From a checkpoint of a small transformer trained on Wikipedia: untied embeddings.
Each number is 500 + 25 x the weight over its row's rms, rounded and kept within 0 to 999. Layers, rows and columns count from 0. Numbers have three digits each. The size before them is the row's rms in percent of the matrix's.

# layer 4 MLP up, 640x160, rms 0.0731, rows 16-33, columns 0-79
085:494478561516486473500492498488525453491451526503552542544430515496436488503462494477482529481497539494509540489486519503528519495526533463510472505520468509526526475458505501515492509481451502482459505487513467512502481498494491532492439493
108:491547532536475492482464492530523491456519455505547525519501476480493485504477519471462529549496487487444512541525477501498447485513517473469519517491512510510494485483509516504553477464523526528511457490538493473432501458503513474513515523
101:498502537532498503519485522541492504493496522476504513477470472467467484555476529492509516475557544476508513496514503509525499508520490512456498460517541501494543464446451502519471520453526497470469503510519546513528521497525511504463519516
097:483532515481543507512511471524534485463463527482460496505480476502484502538518498504513457515494530549509538497522496506474507466486507508505514535526526507477528494458490500490568504479470497507491519526506495525491508512480518505534472553
107:474530562494486502431526466514491525482520509503484557501510499505499436544520510506503462498535530483492514470499438502474482481476492496528520547520521492532503478445464534453470459487507476500519482524518473468475542528526495506488503512
113:453508509488522503442489509479503543486503482527486524508463481483484499511425532489470485506484507489483530535504511458542538507517504504471496497518490464496521477480450500498497518511510478502499500517529504508489488464495503480497521518
098:493467491480489515487481502492475550512481552504537524516478534514498477523509524464502471465513529474506474522500520484533453460517489511523523518501544474474528494481523485462457549538481511487550468512536495548527514477527490495443524521
080:466501519514484526466486487476546488480475538487527534523481494489459490486473479461481583468519521500501516519515443492512510473530528516491526504511450502548521518483521464511510501531469523504472492490517488493507488488533494504540483484
096:449494481530479535499490474476517522507498535507512449498502538543504505463507488505488547498575507491511527459507477539473453432534534477503501486521494482511478486477536451521445526518472499493502481520538476475515491504509511539505473495
111:480462532489482511479469425502497504489536492527511538489476525505506487529503492471465525535496524522462532505504501545514476488512504505468499498486554498511511480515503483482503498491485511502501451496573559522520510454519502522514543529
085:460486537460484511479483516518486510523464486486489531554531527459486439512487483495505494505525517489503486455507480547506483490538495554488493501479551460503515500474509481475487487541465515522502504486503481491488517509462516475444507509
101:478462539541497450496470486517506551500481488503516531481510490518530486535519500475525492500509504488480510429489516530512479474497421467463530480541551482509496488481497515518504497477529538489486461504481533549494522470548514550543526506
092:510473504497508499499482506505486512466538542481528508459460474512529492486494552490487468567487479490516520474507538502550530492520477501494519471508472480511487469474495486499489510523475502481474483502504465493486541499503529505448537509
115:506519547496481452490490473506498500496529473501526512509533500515538491507522532482532493527511515499486500543439498500542502477485479559510495486511494469553544438501505546491551505569529501496489470522492495491526498476494534481488531486
089:502469492514473469533445478511478570494531521474495500512470546486497524500498488475516512514474476491476472509465465508542502480504496478456510495540501502482542472520501476491488510506484510503543475522521492510564471535523502498490523517
091:466505498467514488477499524508482477533501509474513522557521480512485501480475547502490505592522490513508492499505478538542528485509497513527451452521505458523518492443475449486475507520481486491475513507486481537532494540524484515473507519
113:516495492495493486476472504483479524460550489474503470513513498491490506526496513486534508539514570494469480494483488484571495501488538506454495495518503493472478465534472501525476519502523486534512483502536458475480513471530531491507497508
111:462538530489490522482511486534506473500491463498527509545536506469523443509483506497497497528486532546497528517475432534539513482479477547498497542540491520516488497475485485487528496510485492475460495471484497495455547469482533513521534500
# layer 4 MLP down (transposed), 640x160, rms 0.0684, rows 16-32, columns 0-79
092:532512498513490478485510467530462531518528453483500464464530485484547502464562509540546473522494504500456495483539479533478474503480512550528506511462554444481520520502510490487514495521515502513507523480502517509519504526500503471504498500
104:475502468462474514551519586490554477482478488514491496507551491510485496506509470521525514510479526512505473538494454495502495510521493534512474511503497475521491514522479510539516498466536480452491510514489484489491489469514503526505472501
104:505505514496470497499491493433530471509512509525486517509558517515505448492489497518496494507445476501472504502477477521532512469494502511485497531514472515496492527529533521495503473471487501553521476542451459499509518511490527521535508444
099:506481479489498494512484518491478521518507462518517470490510523506562493468436500515485540519510490451523509505504501531483470520476476481534476487457522499522473510541479498519492484532508536427481526482527511499510503516535504506505490502
107:500470499451534568520500470446508526494459475505507469505542479501510534465525503507504523509476516519521467520515504477524491500528502523504492520473457497464502507561522510521545498511481516515474472513504509528487474493486501484487474503
104:481464497469502450571461506496544502523511547488525508491522521509496542547492498483463485519515524532511484503503521481463490559498488464468478529532497492552460508470482480451490487503524445491466498516484492468493465500484486495507486533
101:487485539509527514477507494543462506466542500488509498484503455468490512459495531546500529505491466513551480484478502531478513502505517465518483518488482473476483481510503501502519500481556520538502452463484509473494562485518519502490480467
085:518495512483472473477533489490497522508472450532450520485493481509501493529489462512529443503509494489503501494546502473485488475477472510525483465440503461478509472488481535498497498474509477548493525509484534455534541514470532509486474482
095:545504495456493450517498485515461501514466483506493542525477473505466476506520511486532511479500519540469508467497460466517530519493468515488518456509492479512469483475493503463543489509479460518494483501529506537488515498479531460459492528
115:496477505507517470513473544516511500511543497506483451514500477498501529534509516479510491495526478484497517554551474467486477490487480554494521538486467474461502473484481514470511486516501515465461497516478487506500474530566488505527478537
098:513527481522470503510521504497530496486467483518510431509487484482493477480495514526508488561493492529482475496497534460486512514503465467477493497492485533480465477480507481513545481488530483490524494500508505492504495489533540503518449527
097:487486503512512557517489503450497460517536508557539493510515511503454526453481531524526468508526510506494455514537497502503481508517514528539472529503489491473563504534491496469532527510444459511464518508509512464537483479474519533477482517
096:534527504466453481501509515479512507524502460507460535538519535523495503533500480483515526454508510511504503533523483513449511535476494492500492536493508488527501484467443509563540472512511496509538532521507509513489472450509481502572487497
119:507491456489529515490538504519490539497498506482452516525435513463526503466507479538469485512496502471494470473506521512476542507521538485505484481533514477473511442482473486492473508456495488521519503537498479479489462495482523482502519471
089:477508503499508501477531493476496482477473480483513513527545474475521467517533505522480501490519514525540518530528529508479471518493476526496497489511525516509456531481471543525523467518519512476453534484459488489469487477494506522541486468
099:492470553472490503530526456489519530484525441532454484474503500521508502509523466471480517478484499488519513513492515476453495473522477500463521514475510514500500501507494545502519475473521547518530509467515503483478478473491494444525452507
128:488481497490493508514515500518501523507505470498533499461541482507498505487472495491534493529472498489502518466537477557461448532537503501492511492495524494510491493485457509473503458512498472507493526501475509524515480459483478494515485529